config = dict(
    head_dim=64,
    norm_place='pre',
    norm_eps=1e-05,
    positions='rope',
    rope_base=10000.0,
    attn_scale=0.125,
    bias='all',
    init='trunc',
    init_std_qkv=0.063,
    schedule='cos',
    final_lr_fraction=0.0,
    batch_tokens=32768,
    seq_len=512,
    train_tokens=255500000,
    dataset='wikipedia_en',
)
Each number is 50 + 15 x the weight over its row's rms, rounded and kept within 0 to 99. Layers, rows and columns count from 0. The size before them is the row's rms in percent of the matrix's.

# gate: layer 10 MLP gate, 448x128, rms 0.13, rows 165-199, columns 0-63
# up: layer 10 MLP up, 448x128, rms 0.135, rows 165-199, columns 0-63
# down: layer 10 MLP down (transposed), 448x128, rms 0.118, rows 165-199, columns 0-63
gate165 102:75 48 24 59 38 34 90 21 79 45 51 65 37 19 67 75 40 44 31 32 42 60 36 49 43 78 56 46 59 51 47 42 42 44 42 35 51 42 52 52 44 68 21 43 41 34 69 33 49 56 52 47 46 40 63 50 36 31 50 56 68 38 62 22
up165 104:50 55 57 41 56 39 45 57 61 48 43 39 55 85 23 48 47 48 42 66 78 50 23 37 37 16 69 84 57 31 43 49 45 33 30 69 48 51 51 43 22 48 65 35 59 65 54 54 32 49 29 58 42 46 46 25 22 53 47 33 54 73 60 13
down165 108:19 42 51 71 43 54 57 16 47 32 56 62 64 33 57 55 64 43 48 35 37 50 85 49 36 46 51 53 85 57 42 47 27 32 44 59 59 40 69 23 44 51 53 50 63 46 52 52 40 68 51 63 48 36 66 39 45 64 28 29 61 62 32 45
gate166 106:62 42 62 28 47 36 74 45 77 21 55 43 53 51 65 92 64 54 79 60 35 60 32 17 32 39 54 33 56 42 49 53 51 27 38 60 40 38 58 27 58 61 68 77 40 56 33 42 44 00 32 55 53 51 57 54 57 53 59 19 73 46 46 42
up166 106:49 52 64 41 71 46 45 63 39 72 42 46 53 53 84 45 67 54 32 20 37 44 53 59 43 39 30 49 49 69 64 63 26 59 20 41 51 43 65 26 37 56 50 43 43 90 43 31 63 77 51 61 64 62 47 33 39 47 37 56 33 52 34 74
down166 105:30 36 55 55 50 43 35 20 40 44 42 64 53 34 41 72 54 54 34 76 54 47 45 87 29 59 53 51 27 38 44 52 56 45 56 41 29 58 31 61 73 62 55 56 72 51 30 36 49 71 22 67 74 66 52 61 58 21 27 63 37 59 44 39
gate167 104:51 40 37 62 52 33 57 11 37 27 43 36 33 60 44 41 44 54 68 70 54 34 73 26 60 63 48 25 77 71 39 47 22 49 55 30 55 64 59 48 30 56 64 69 43 34 43 22 41 48 50 44 65 41 19 33 53 46 54 41 31 46 35 55
up167 098:73 75 35 53 51 44 46 41 31 22 53 43 44 19 41 52 45 29 52 56 51 56 60 86 65 62 43 41 61 50 42 54 40 58 55 59 55 65 58 40 32 43 79 54 53 36 40 47 50 49 61 63 16 72 21 59 53 41 25 59 58 31 50 38
down167 100:69 61 44 33 34 38 44 34 56 71 65 57 35 31 79 46 59 57 45 65 52 27 39 52 81 49 62 56 25 52 30 55 47 62 34 49 35 81 57 58 36 39 30 56 29 72 52 54 37 28 75 37 21 44 50 52 65 34 53 34 73 77 39 64
gate168 101:45 53 37 39 38 55 34 28 58 64 24 72 33 25 43 38 70 23 60 42 35 53 46 63 65 42 70 62 53 59 54 56 76 67 26 54 67 46 53 50 32 62 15 54 23 27 51 58 64 26 22 35 45 51 22 59 38 64 65 58 39 80 45 56
up168 101:58 43 40 64 49 62 31 33 84 39 74 74 42 05 66 32 52 33 27 72 29 52 17 61 60 64 63 47 52 58 69 39 38 49 51 36 21 66 51 90 27 39 47 49 31 39 48 43 44 55 51 29 26 45 30 58 33 70 46 58 50 63 39 56
down168 103:59 60 68 51 28 75 32 79 56 42 68 51 60 77 51 23 60 61 61 42 55 67 27 66 28 45 59 25 24 31 58 44 25 43 47 41 41 50 60 98 75 34 40 44 48 42 42 41 46 42 38 45 27 49 73 46 57 41 53 45 64 47 57 21
gate169 102:52 64 48 68 63 43 40 54 44 33 48 60 39 30 43 24 84 43 53 66 69 55 38 13 57 57 72 31 56 72 49 59 53 37 73 51 50 64 71 49 58 72 61 45 40 23 47 27 42 60 36 57 67 70 54 44 64 79 46 60 35 28 42 38
up169 095:31 55 32 76 47 35 34 63 34 41 70 60 80 51 42 45 43 50 47 50 44 85 68 72 27 60 42 62 57 42 51 35 59 62 63 46 49 56 31 71 30 54 60 46 45 43 74 64 54 29 57 38 27 54 49 37 44 35 39 48 62 63 52 63
down169 090:35 51 53 55 67 58 46 69 32 38 33 52 40 46 38 25 65 49 66 30 64 51 56 69 59 53 50 43 99 56 32 55 52 51 45 79 66 61 47 22 45 36 29 46 46 49 32 46 37 68 55 54 70 62 26 40 49 70 62 56 11 55 42 60
gate170 110:55 60 63 54 58 25 43 42 58 40 59 38 51 45 74 49 67 68 56 32 42 53 72 63 61 29 57 63 62 36 59 55 31 50 42 35 42 60 57 59 35 64 55 35 27 59 12 49 53 55 36 32 35 40 05 77 69 49 42 34 41 51 50 52
up170 111:34 60 66 43 70 34 48 30 61 57 50 60 62 71 38 64 51 60 66 51 42 17 48 53 26 46 38 78 42 43 55 54 47 80 66 51 57 23 55 72 60 46 69 75 42 48 12 71 57 53 46 52 51 42 41 63 64 58 56 69 46 55 48 60
down170 115:34 29 38 80 41 67 34 71 37 33 65 48 72 50 54 51 51 53 64 44 74 60 39 56 50 47 37 59 37 58 45 59 65 41 31 37 33 77 27 75 55 70 45 75 64 71 29 57 55 44 47 48 56 45 71 51 48 30 36 22 73 53 57 30
gate171 102:50 60 28 31 67 33 54 51 49 44 54 78 56 46 51 55 57 44 57 48 43 54 78 61 33 77 81 49 64 54 51 38 75 68 75 39 66 40 71 59 21 55 66 43 43 36 47 42 35 48 24 39 30 43 41 35 70 44 57 72 65 65 33 59
up171 101:49 65 23 68 50 15 49 52 36 21 46 79 26 17 33 63 39 50 22 74 28 25 63 40 37 85 69 53 52 56 66 58 37 67 59 75 42 47 62 72 55 74 68 41 86 34 46 51 59 61 41 42 41 69 52 41 51 43 41 57 71 23 47 68
down171 102:55 33 44 42 27 48 73 79 53 68 69 39 48 56 52 37 12 53 91 44 78 34 45 31 70 49 63 86 22 53 56 27 47 54 59 67 52 43 28 58 51 48 45 65 39 41 73 61 42 38 39 30 36 30 65 51 52 38 52 44 50 50 61 22
gate172 093:76 35 50 50 58 64 58 19 58 49 52 74 69 34 54 66 54 35 37 20 64 57 57 65 47 42 39 61 59 36 68 53 45 45 41 41 66 41 84 39 42 66 60 49 56 24 19 74 66 79 49 38 45 52 33 60 41 49 61 32 51 33 56 29
up172 090:61 56 48 46 53 40 69 42 87 54 33 78 58 75 47 57 57 69 48 50 56 17 46 37 34 38 31 67 46 44 42 53 38 53 35 71 44 43 45 65 41 57 60 29 47 36 59 68 68 52 43 41 44 26 38 51 38 82 63 69 59 71 75 54
down172 092:46 28 65 24 66 42 35 44 26 33 36 49 46 45 67 61 53 35 56 52 38 71 84 53 28 51 40 84 99 74 55 37 54 64 59 47 39 29 48 48 43 41 49 73 43 26 27 51 32 42 59 43 48 52 48 23 63 33 48 67 57 56 51 59
gate173 099:37 68 55 48 51 08 98 30 54 17 52 66 43 65 47 43 57 50 48 16 29 21 44 43 32 27 41 60 59 35 52 78 57 68 57 36 69 33 45 59 42 51 66 65 45 34 67 55 52 52 28 54 67 60 55 46 47 64 37 36 32 44 51 55
up173 087:41 92 00 50 56 57 41 56 59 52 38 76 34 53 31 21 46 61 35 72 39 87 36 72 34 63 37 54 37 49 45 40 39 64 42 48 41 73 53 69 66 36 51 58 46 31 39 49 44 52 54 52 38 56 27 32 22 42 55 48 48 63 48 54
down173 093:62 54 27 63 81 36 50 40 53 70 53 49 23 35 49 55 36 27 27 36 45 51 32 57 57 69 70 67 93 54 51 38 53 73 55 53 56 45 52 42 17 49 64 43 47 78 60 52 34 40 18 46 51 34 56 56 49 23 49 52 60 44 67 53
gate174 093:60 51 62 49 67 44 42 52 28 48 67 52 73 46 59 57 48 35 54 41 65 47 41 36 45 50 42 62 56 34 37 62 37 33 58 39 68 61 42 67 48 65 68 18 51 52 61 38 67 36 36 59 60 23 31 71 34 56 27 23 47 72 56 49
up174 085:60 51 51 47 46 21 38 49 65 51 31 60 09 60 48 61 70 60 71 54 42 49 75 66 34 44 28 70 61 56 60 24 69 83 37 52 54 38 55 43 31 24 23 40 67 41 45 58 34 68 47 24 58 45 55 45 63 20 78 37 46 36 31 46
down174 086:37 51 55 55 46 17 49 39 55 41 39 58 48 48 39 62 53 45 78 34 48 53 55 56 44 72 60 38 99 48 39 44 54 58 51 24 51 51 54 47 45 16 57 47 61 66 46 42 63 32 76 24 44 52 33 31 48 39 34 63 71 33 36 69
gate175 097:56 44 33 71 43 48 45 32 43 33 66 57 60 69 33 36 53 38 54 48 63 34 61 52 15 36 49 42 53 63 34 49 47 52 62 56 59 53 50 65 48 55 29 74 47 28 33 49 53 60 33 46 71 45 59 45 58 41 51 79 49 59 61 50
up175 095:25 52 38 36 43 70 76 64 34 13 47 43 63 39 37 56 62 66 54 58 61 39 62 34 57 63 84 47 56 59 64 52 66 61 38 50 50 70 52 30 34 72 24 73 63 54 28 28 83 57 71 17 34 42 14 41 44 74 63 45 27 62 62 42
down175 096:21 11 56 55 51 34 61 39 76 45 52 59 38 43 58 38 48 80 66 41 91 42 25 37 19 44 47 38 28 64 58 43 62 52 28 15 64 55 22 89 44 43 36 34 35 37 49 59 62 63 38 47 55 44 65 33 65 70 60 33 78 74 58 41
gate176 108:48 65 58 69 57 64 57 41 34 36 42 27 73 45 52 18 45 55 43 26 38 50 56 10 64 28 64 40 66 54 47 23 38 45 41 33 30 68 48 45 36 63 57 37 34 57 87 38 58 40 47 52 37 42 60 80 35 68 49 43 21 28 39 51
up176 095:46 57 44 41 47 56 41 38 69 63 52 66 53 79 36 52 52 44 48 41 36 48 13 38 54 58 29 31 56 25 46 46 41 29 75 44 29 57 71 57 31 55 66 55 24 23 50 48 39 65 45 41 63 32 32 58 62 51 38 74 55 41 58 52
down176 097:45 51 57 32 28 66 54 31 31 18 42 65 71 41 64 80 69 50 42 41 55 74 61 63 20 73 54 93 42 40 68 25 44 46 21 42 52 45 44 50 39 46 54 71 62 67 26 42 41 75 46 53 29 66 59 56 65 35 50 51 14 73 48 57
gate177 100:58 69 54 36 48 53 81 35 50 39 64 60 56 53 44 52 49 33 69 53 49 47 61 38 57 18 55 53 42 65 23 36 59 41 58 24 67 77 50 69 26 55 46 50 45 27 47 26 48 60 47 42 65 33 58 59 61 38 65 40 43 49 26 58
up177 100:73 62 51 27 68 66 36 44 45 53 23 69 28 43 54 48 33 45 42 46 67 59 37 46 68 44 81 60 36 68 48 27 41 52 55 55 27 62 62 26 56 34 62 58 37 31 54 50 24 57 31 77 69 72 71 64 41 29 63 42 48 64 51 44
down177 097:65 71 59 55 50 57 50 41 61 35 47 58 56 36 54 66 61 47 19 43 50 18 42 70 38 43 57 30 00 56 47 66 56 58 68 51 25 39 54 39 43 80 49 75 43 56 39 38 36 77 64 73 61 69 53 69 63 58 41 34 56 41 61 56
gate178 092:55 49 40 49 39 59 50 55 57 40 50 45 81 46 77 34 37 75 47 52 30 50 47 50 57 38 67 28 50 61 33 63 58 49 24 33 62 32 55 36 59 43 42 30 36 32 23 27 42 46 60 58 97 72 26 61 56 41 43 16 38 80 43 60
up178 089:38 36 52 77 60 58 42 46 43 76 63 52 56 77 36 44 36 64 62 49 50 70 76 26 61 53 34 45 55 54 41 34 51 52 36 65 29 57 43 67 56 43 52 42 63 81 50 29 34 15 48 18 75 50 29 69 11 60 39 42 55 74 56 59
down178 091:36 51 73 52 37 37 30 57 61 69 40 49 44 48 76 54 56 84 47 63 48 48 63 32 65 54 44 57 49 43 41 51 51 43 56 55 65 16 55 48 58 65 63 51 35 51 69 36 58 45 65 37 02 40 58 54 67 51 44 30 56 39 21 70
gate179 088:53 64 42 43 33 32 34 32 45 70 36 56 84 70 35 42 62 33 41 54 79 72 63 16 52 44 56 43 53 55 44 47 55 58 82 43 30 63 68 57 52 65 67 34 18 33 43 42 42 25 50 66 69 80 33 69 47 56 50 53 21 52 38 50
up179 087:55 63 36 53 73 47 59 65 52 61 24 53 65 26 67 43 49 61 47 34 59 58 60 33 89 34 38 51 51 47 56 28 43 55 47 40 67 49 51 40 51 60 57 51 01 33 55 35 67 31 53 52 72 40 35 47 62 62 43 66 56 65 45 33
down179 083:55 41 38 37 46 54 30 64 54 65 38 42 86 48 61 77 41 54 50 54 78 60 44 35 60 37 31 31 02 39 53 60 45 63 72 28 38 44 44 53 69 62 72 74 65 54 42 70 40 13 33 90 55 49 67 66 24 59 55 05 46 37 63 55
gate180 106:29 49 60 56 30 32 56 25 69 47 61 29 42 46 43 71 51 49 38 30 43 51 58 56 52 35 60 48 62 61 47 42 35 53 62 23 58 69 42 64 05 56 51 28 36 68 47 40 66 61 56 35 35 54 22 56 66 49 76 28 57 75 42 51
up180 100:83 67 51 39 59 63 59 70 38 61 25 77 56 42 62 26 59 58 36 62 43 63 17 72 53 66 39 31 45 52 55 47 52 32 47 80 76 48 42 45 74 47 39 46 30 17 66 47 63 48 37 54 58 55 34 84 00 27 71 38 59 21 68 40
down180 101:53 96 15 52 59 47 51 35 49 62 40 54 66 66 11 65 36 21 66 62 32 45 46 59 43 51 48 33 91 49 44 28 58 45 58 52 59 50 54 57 39 47 49 55 68 33 21 33 63 53 61 60 42 41 44 32 57 58 44 47 65 60 43 70
gate181 101:28 59 62 49 58 01 51 31 67 54 49 57 47 50 55 77 67 28 45 53 36 64 48 50 56 57 58 41 51 64 60 68 38 49 41 37 32 51 48 66 40 64 74 39 40 26 49 50 36 65 21 57 40 63 35 38 44 73 31 37 51 63 45 35
up181 096:42 39 39 46 55 27 13 49 13 59 56 86 70 56 54 50 64 39 54 55 58 44 39 66 32 68 80 22 51 41 46 46 44 46 51 72 57 36 61 34 79 43 40 47 27 51 41 66 59 68 45 56 44 53 74 14 42 51 39 41 59 31 73 58
down181 090:77 29 57 39 45 71 45 52 59 62 31 60 40 62 58 50 32 69 25 45 49 43 54 39 66 57 61 66 99 54 65 64 51 59 27 53 49 48 55 47 52 44 46 52 43 63 27 63 54 35 49 09 64 36 29 49 64 51 23 66 93 65 34 53
gate182 125:41 37 58 58 38 21 32 49 46 44 85 72 77 42 29 41 70 48 60 43 29 60 30 34 39 58 67 46 70 57 31 35 44 38 44 22 62 57 73 59 47 52 48 58 25 33 76 55 61 45 50 32 49 31 61 61 43 53 64 27 24 47 58 37
up182 125:66 81 28 54 37 44 28 24 45 53 64 63 62 37 34 53 40 74 49 39 43 43 30 53 26 42 65 16 52 16 52 21 57 60 23 66 37 50 50 70 45 59 43 45 59 42 33 45 61 68 45 45 31 52 59 48 46 55 38 58 62 48 58 38
down182 124:35 42 47 36 42 43 60 47 32 23 43 48 41 52 45 48 64 36 42 60 21 31 57 58 45 43 58 60 68 49 43 58 38 96 35 77 59 37 36 57 55 39 43 45 34 64 28 63 33 71 44 19 58 35 58 40 12 64 41 20 42 42 48 40
gate183 114:45 70 47 61 73 70 34 55 55 39 29 40 60 47 63 56 59 47 65 47 78 62 61 55 49 46 28 62 72 39 45 35 28 44 59 55 64 68 48 56 38 54 58 22 51 18 51 45 65 42 47 48 24 37 05 42 48 65 35 41 58 47 31 79
up183 111:55 69 31 44 24 39 51 61 56 55 70 49 43 49 50 30 40 28 49 15 65 70 44 51 60 42 45 32 40 40 61 62 44 76 43 52 35 54 58 44 73 69 46 40 39 41 54 53 44 63 34 49 38 41 77 77 64 75 48 59 46 15 41 58
down183 114:60 42 36 84 60 33 56 63 34 52 61 34 43 66 47 67 59 42 37 44 82 35 50 62 33 26 32 28 60 58 29 60 56 66 33 25 52 65 40 34 43 79 30 37 09 70 52 49 71 50 44 56 36 47 34 62 50 59 32 60 40 58 58 55
gate184 082:53 55 43 44 54 54 74 70 68 40 41 47 46 45 70 65 69 62 37 46 19 47 33 50 23 21 66 40 44 29 44 66 50 54 51 67 70 35 58 71 56 44 41 36 60 36 26 67 26 52 38 48 58 45 53 78 29 27 58 39 63 38 59 42
up184 079:48 74 46 55 42 65 50 13 81 65 25 45 41 28 51 62 36 44 44 51 26 49 43 50 51 35 70 42 46 45 76 46 29 62 58 49 76 25 37 48 42 71 44 47 56 31 61 41 53 62 55 82 53 77 10 38 38 54 69 57 66 56 50 54
down184 075:47 65 64 32 62 32 41 57 63 13 56 39 85 40 32 62 76 48 64 64 57 45 29 40 47 72 17 70 91 42 33 61 74 46 67 53 37 44 66 50 71 42 29 57 56 52 42 44 63 70 38 48 47 42 45 40 69 58 37 53 43 30 29 61
gate185 106:45 59 50 85 46 20 61 36 50 25 29 31 60 51 48 47 57 67 64 45 49 89 29 22 50 42 45 42 48 54 33 09 57 45 45 42 65 73 49 47 37 30 81 37 40 56 39 56 73 37 25 45 67 63 21 57 40 58 70 33 42 47 42 67
up185 093:44 49 57 37 40 44 45 53 25 67 71 69 40 64 34 51 65 65 59 42 65 62 39 44 65 55 75 61 43 39 32 50 37 38 39 39 55 53 40 57 68 34 46 65 21 47 56 44 59 66 55 62 15 25 57 60 27 41 54 76 20 62 52 35
down185 101:41 59 65 57 49 39 42 51 70 41 50 56 68 47 54 44 36 54 52 74 44 16 23 66 27 41 74 48 34 53 80 61 45 54 26 42 21 52 37 60 59 73 67 56 57 29 37 60 37 51 29 62 44 55 40 48 58 67 45 71 64 59 47 28
gate186 090:13 45 34 43 56 26 49 52 55 40 64 33 49 73 65 63 43 52 63 48 46 14 24 38 28 44 40 47 57 65 59 49 45 24 36 26 99 72 64 57 50 71 40 62 55 44 53 58 70 49 62 41 39 37 35 67 60 47 83 44 38 33 53 56
up186 079:63 17 54 44 59 75 49 16 39 56 36 22 38 54 43 51 53 62 50 68 45 56 55 63 49 75 55 58 43 25 43 77 57 56 48 46 81 47 73 55 40 24 55 47 54 29 66 49 45 52 44 62 53 39 47 37 56 26 92 60 55 49 49 53
down186 088:50 41 54 36 28 62 45 74 66 44 62 19 59 56 54 44 39 42 41 78 50 53 71 43 56 67 56 46 41 25 69 59 57 46 60 64 52 53 87 42 58 29 14 75 23 89 45 57 37 75 06 62 36 32 22 65 28 36 48 54 51 33 55 59
gate187 102:32 68 17 66 53 31 47 50 69 42 37 44 53 30 68 42 45 42 83 69 74 62 45 52 28 44 70 26 54 59 61 32 36 38 37 50 38 53 70 26 55 54 74 29 35 55 81 27 32 52 41 66 51 45 51 48 53 66 64 39 54 53 49 68
up187 097:42 55 50 45 39 62 37 59 49 50 56 37 60 31 45 31 72 54 40 88 37 67 01 43 54 55 53 42 57 37 41 22 54 58 51 30 41 34 67 50 42 64 55 24 65 62 57 49 47 63 28 39 50 54 79 44 35 23 53 46 66 45 74 41
down187 102:93 53 69 50 50 41 60 57 41 56 47 30 22 63 41 35 61 28 41 63 52 46 36 41 52 43 06 49 89 36 33 52 57 48 58 37 46 28 19 31 53 47 39 47 43 60 65 44 64 59 50 50 62 67 52 39 38 54 46 64 58 28 35 35
gate188 110:52 55 50 62 43 45 53 61 50 60 46 47 54 63 69 51 49 59 78 61 51 48 37 28 47 37 43 42 56 52 52 21 51 53 49 50 57 61 45 53 36 62 18 42 47 61 38 19 51 21 59 42 96 28 56 27 55 65 37 65 52 51 41 57
up188 109:49 36 30 66 51 39 60 62 73 78 18 27 70 32 82 64 51 55 52 50 50 25 45 50 54 46 59 53 45 43 72 48 37 55 38 67 38 59 58 52 35 04 55 72 52 42 53 22 47 35 54 59 49 87 55 57 34 62 39 42 43 61 63 29
down188 108:47 28 70 50 48 46 52 31 52 56 39 64 42 16 52 46 10 34 43 66 45 61 42 79 38 92 33 71 72 47 66 52 44 43 51 63 62 54 41 44 53 37 52 73 63 36 36 52 61 57 79 55 61 65 51 28 39 39 65 64 65 50 50 40
gate189 095:56 61 44 33 70 47 62 40 45 33 52 46 47 64 31 54 53 43 41 39 54 31 45 40 42 35 33 70 50 82 49 43 39 34 54 34 43 52 36 49 56 53 52 28 46 43 07 50 70 81 32 39 50 23 55 49 43 56 49 15 47 67 64 70
up189 086:53 60 47 88 51 59 57 57 56 84 41 50 61 39 47 50 29 58 26 44 52 58 47 65 66 59 34 61 50 56 57 69 59 61 50 54 48 64 03 62 36 47 58 53 38 59 62 57 60 56 50 55 61 38 41 46 69 49 52 58 23 34 59 43
down189 091:48 52 49 56 61 52 66 25 59 95 25 81 20 44 63 35 67 44 75 49 57 20 49 34 61 43 45 55 38 63 70 39 61 44 48 62 43 38 44 46 58 66 71 32 60 39 66 65 56 22 76 47 33 33 50 42 30 67 49 24 64 46 84 49
gate190 085:43 59 44 53 69 49 45 35 57 52 48 56 48 52 29 66 40 40 58 34 56 36 70 38 48 51 33 33 61 65 43 24 22 61 68 44 17 53 39 41 62 44 72 66 45 71 54 24 63 45 42 49 68 56 45 47 82 58 36 31 54 50 60 69
up190 079:11 31 89 47 64 45 57 68 65 24 36 35 45 50 54 47 64 40 55 87 51 51 85 52 62 49 65 54 48 73 32 64 59 57 73 54 35 14 61 52 71 60 54 69 32 64 79 57 26 37 46 60 39 48 38 49 80 52 39 34 59 55 58 41
down190 076:46 37 47 28 52 66 62 29 31 69 63 78 21 66 75 84 54 81 41 36 50 44 57 39 42 60 37 69 50 57 33 40 69 66 48 37 27 65 39 57 17 41 35 51 45 70 66 60 64 49 50 51 54 55 53 49 62 44 13 68 47 59 50 53
gate191 121:43 56 49 64 47 31 52 41 49 38 60 63 76 24 55 46 98 32 45 17 52 47 57 39 34 46 35 27 52 30 12 46 65 28 57 27 56 43 64 58 41 66 42 69 09 38 50 61 83 48 40 06 34 00 50 46 63 56 52 39 53 63 59 37
up191 113:31 46 55 31 53 36 79 65 44 35 70 65 59 30 37 51 54 40 65 38 67 25 38 49 53 42 51 87 60 27 62 52 63 70 57 44 56 47 80 36 56 66 62 29 68 45 29 48 34 27 50 48 51 42 52 33 21 38 42 31 39 37 35 61
down191 113:69 58 22 62 37 47 43 44 50 47 35 39 59 54 34 23 60 56 40 50 34 40 50 54 72 41 46 47 50 57 06 37 18 41 49 65 47 45 64 56 47 61 38 63 60 35 57 46 42 60 60 58 26 46 52 72 65 24 36 42 67 13 58 61
gate192 114:42 64 50 59 56 47 54 33 32 32 24 39 59 52 56 45 56 58 64 33 46 63 50 48 60 44 62 54 60 69 44 52 31 64 31 29 73 63 41 55 37 53 69 48 27 39 69 19 81 32 46 40 57 35 16 43 49 57 67 20 62 48 42 35
up192 108:25 53 55 51 66 24 57 69 54 35 49 40 55 51 39 47 63 12 45 53 49 27 58 27 68 53 52 54 58 66 55 45 60 72 66 30 43 37 34 53 57 57 31 17 71 55 41 43 24 69 69 57 49 59 41 27 54 42 45 29 56 48 27 79
down192 113:47 46 84 41 43 17 53 87 64 59 60 46 45 46 62 41 39 50 75 60 50 57 70 79 54 42 45 40 02 25 25 11 66 54 70 44 48 68 43 54 65 55 30 41 72 41 42 24 48 42 27 59 34 48 46 68 41 39 73 54 76 66 45 59
gate193 087:48 32 66 38 60 43 59 81 57 42 48 61 46 73 35 56 52 58 52 51 37 23 55 42 55 35 27 78 55 37 77 26 54 59 43 10 66 63 76 46 56 61 41 21 32 76 54 36 42 31 41 27 47 36 57 28 47 43 38 52 49 43 30 57
up193 089:63 58 38 19 61 35 56 65 72 12 29 61 30 48 42 67 55 35 31 38 50 69 61 61 75 61 35 53 58 73 58 57 58 45 41 68 46 46 62 34 37 49 56 42 41 59 42 49 62 44 30 60 60 62 77 65 40 60 30 28 69 72 48 28
down193 093:37 60 43 71 57 30 45 61 64 70 68 44 59 45 31 85 46 59 70 39 63 43 63 76 40 29 30 42 53 39 38 33 41 74 36 40 67 48 30 60 64 68 87 52 40 60 60 59 55 24 57 43 21 58 68 60 36 48 52 74 47 49 43 32
gate194 097:14 55 40 49 57 53 39 61 38 39 73 53 67 56 55 35 63 31 67 67 64 69 48 26 38 56 57 72 60 54 56 47 48 43 48 55 71 59 78 68 40 74 55 61 26 48 41 40 40 49 45 37 45 17 41 48 42 45 41 48 28 29 42 87
up194 100:52 73 61 70 43 50 49 63 43 46 36 53 27 43 57 59 17 66 66 14 34 12 21 49 31 77 50 30 48 64 72 66 54 60 51 37 74 40 36 45 43 60 01 61 50 36 81 48 53 16 79 56 57 27 21 53 69 51 61 44 56 47 41 27
down194 100:26 40 39 40 52 70 49 53 47 35 55 36 86 62 65 72 36 53 26 49 52 31 36 53 72 70 49 65 34 74 37 59 33 38 50 34 41 45 46 51 29 58 36 42 72 37 53 47 68 21 56 32 70 41 59 56 55 68 80 34 52 33 48 52
gate195 087:72 72 12 45 58 51 81 43 30 12 44 44 51 48 56 51 85 66 46 46 57 35 56 43 52 26 61 49 56 40 50 36 26 57 33 23 65 46 36 45 55 52 48 52 78 56 49 64 57 37 45 28 69 33 32 40 40 31 62 70 46 48 49 42
up195 080:35 57 39 49 17 36 54 84 33 49 41 47 52 55 67 44 40 30 30 28 69 43 40 44 68 29 37 55 56 67 69 31 47 74 63 76 36 62 44 45 45 46 40 40 47 53 29 27 59 44 58 56 45 52 61 34 41 59 50 54 50 66 37 46
down195 086:32 47 23 65 72 32 54 45 48 65 60 37 61 39 58 52 57 65 42 72 52 36 52 51 45 38 58 36 71 63 66 49 46 42 26 48 47 66 43 61 49 49 74 65 58 75 30 55 52 34 19 58 69 31 34 75 55 61 45 59 40 56 59 28
gate196 106:57 64 61 61 37 49 58 50 75 33 23 37 40 47 43 46 29 42 64 07 47 39 39 22 80 40 61 66 58 61 65 65 63 51 46 26 35 49 89 42 26 53 51 41 29 61 60 43 54 44 32 49 80 50 27 80 72 73 71 19 41 51 52 70
up196 108:42 38 38 45 56 33 31 56 33 77 57 55 59 58 44 41 81 06 63 46 71 58 94 50 45 66 28 51 44 62 55 54 40 35 19 54 56 75 42 47 34 50 59 45 65 52 32 37 42 55 33 34 57 50 32 34 55 35 32 39 71 67 33 46
down196 109:51 79 37 70 42 33 81 47 46 63 27 55 47 81 60 69 46 33 60 48 51 53 38 58 67 35 25 60 21 24 54 37 51 68 57 47 65 46 51 38 66 74 69 40 38 66 63 56 33 44 49 43 71 43 58 30 31 66 40 51 15 63 56 48
gate197 108:31 63 53 69 54 27 44 42 29 58 23 71 47 44 37 48 51 54 56 48 33 31 43 39 52 57 37 63 70 49 67 52 49 48 51 33 64 67 35 42 49 55 22 31 44 43 44 25 59 50 46 35 62 66 39 44 62 56 51 18 73 51 28 66
up197 104:16 28 69 49 28 53 39 25 63 53 62 53 61 75 10 54 33 83 71 70 48 55 56 49 48 46 42 54 43 32 47 66 41 46 46 46 42 55 56 39 38 48 73 76 57 45 35 50 56 57 50 56 76 41 29 47 41 77 59 48 42 68 59 29
down197 109:39 38 45 56 44 69 69 64 52 57 52 69 57 59 50 60 49 62 74 41 21 28 50 51 37 71 54 50 51 60 52 53 53 46 48 55 29 62 17 40 60 70 64 72 15 63 46 47 41 72 40 55 44 40 18 47 47 52 39 38 61 67 54 42
gate198 101:52 54 43 48 43 38 41 51 61 55 72 60 68 40 42 67 59 45 61 78 52 35 72 60 16 60 54 27 64 58 44 69 45 43 49 57 84 51 52 48 33 55 20 45 20 60 43 33 53 60 57 31 40 49 32 65 64 60 91 63 41 50 41 64
up198 090:53 64 47 62 67 62 43 28 29 54 53 48 61 37 39 69 52 48 30 67 44 52 59 63 45 40 64 43 47 46 38 41 55 29 45 74 48 27 20 55 62 61 77 36 57 52 48 37 61 48 47 84 47 99 33 30 55 70 58 52 70 28 38 62
down198 093:35 21 45 22 76 72 58 73 33 59 50 46 77 59 59 64 70 85 47 56 70 64 25 56 68 36 63 57 51 52 23 60 53 40 70 17 40 35 48 51 60 55 59 51 50 48 41 57 69 37 66 54 38 48 40 56 52 57 45 41 44 43 38 46
gate199 098:69 50 47 26 53 45 75 38 95 42 57 44 37 62 55 57 50 59 40 38 32 61 66 26 66 44 54 69 77 80 63 66 27 49 67 16 48 45 77 75 26 62 40 36 41 40 36 24 56 54 58 64 39 32 49 58 65 37 48 46 37 36 27 47
up199 096:60 41 44 64 59 21 44 67 61 30 52 48 46 66 37 66 61 60 42 60 52 20 78 44 28 74 67 31 65 60 37 66 41 47 54 49 72 52 37 43 37 38 43 42 62 29 60 23 67 80 80 36 56 53 39 66 57 34 38 41 61 45 51 29
down199 100:68 53 82 15 48 29 53 51 44 74 58 34 45 77 89 38 47 26 52 09 52 24 57 22 48 41 38 44 50 62 73 33 43 47 64 54 48 42 63 64 68 62 60 66 36 57 74 62 64 45 35 39 59 75 59 49 66 32 51 49 65 41 55 42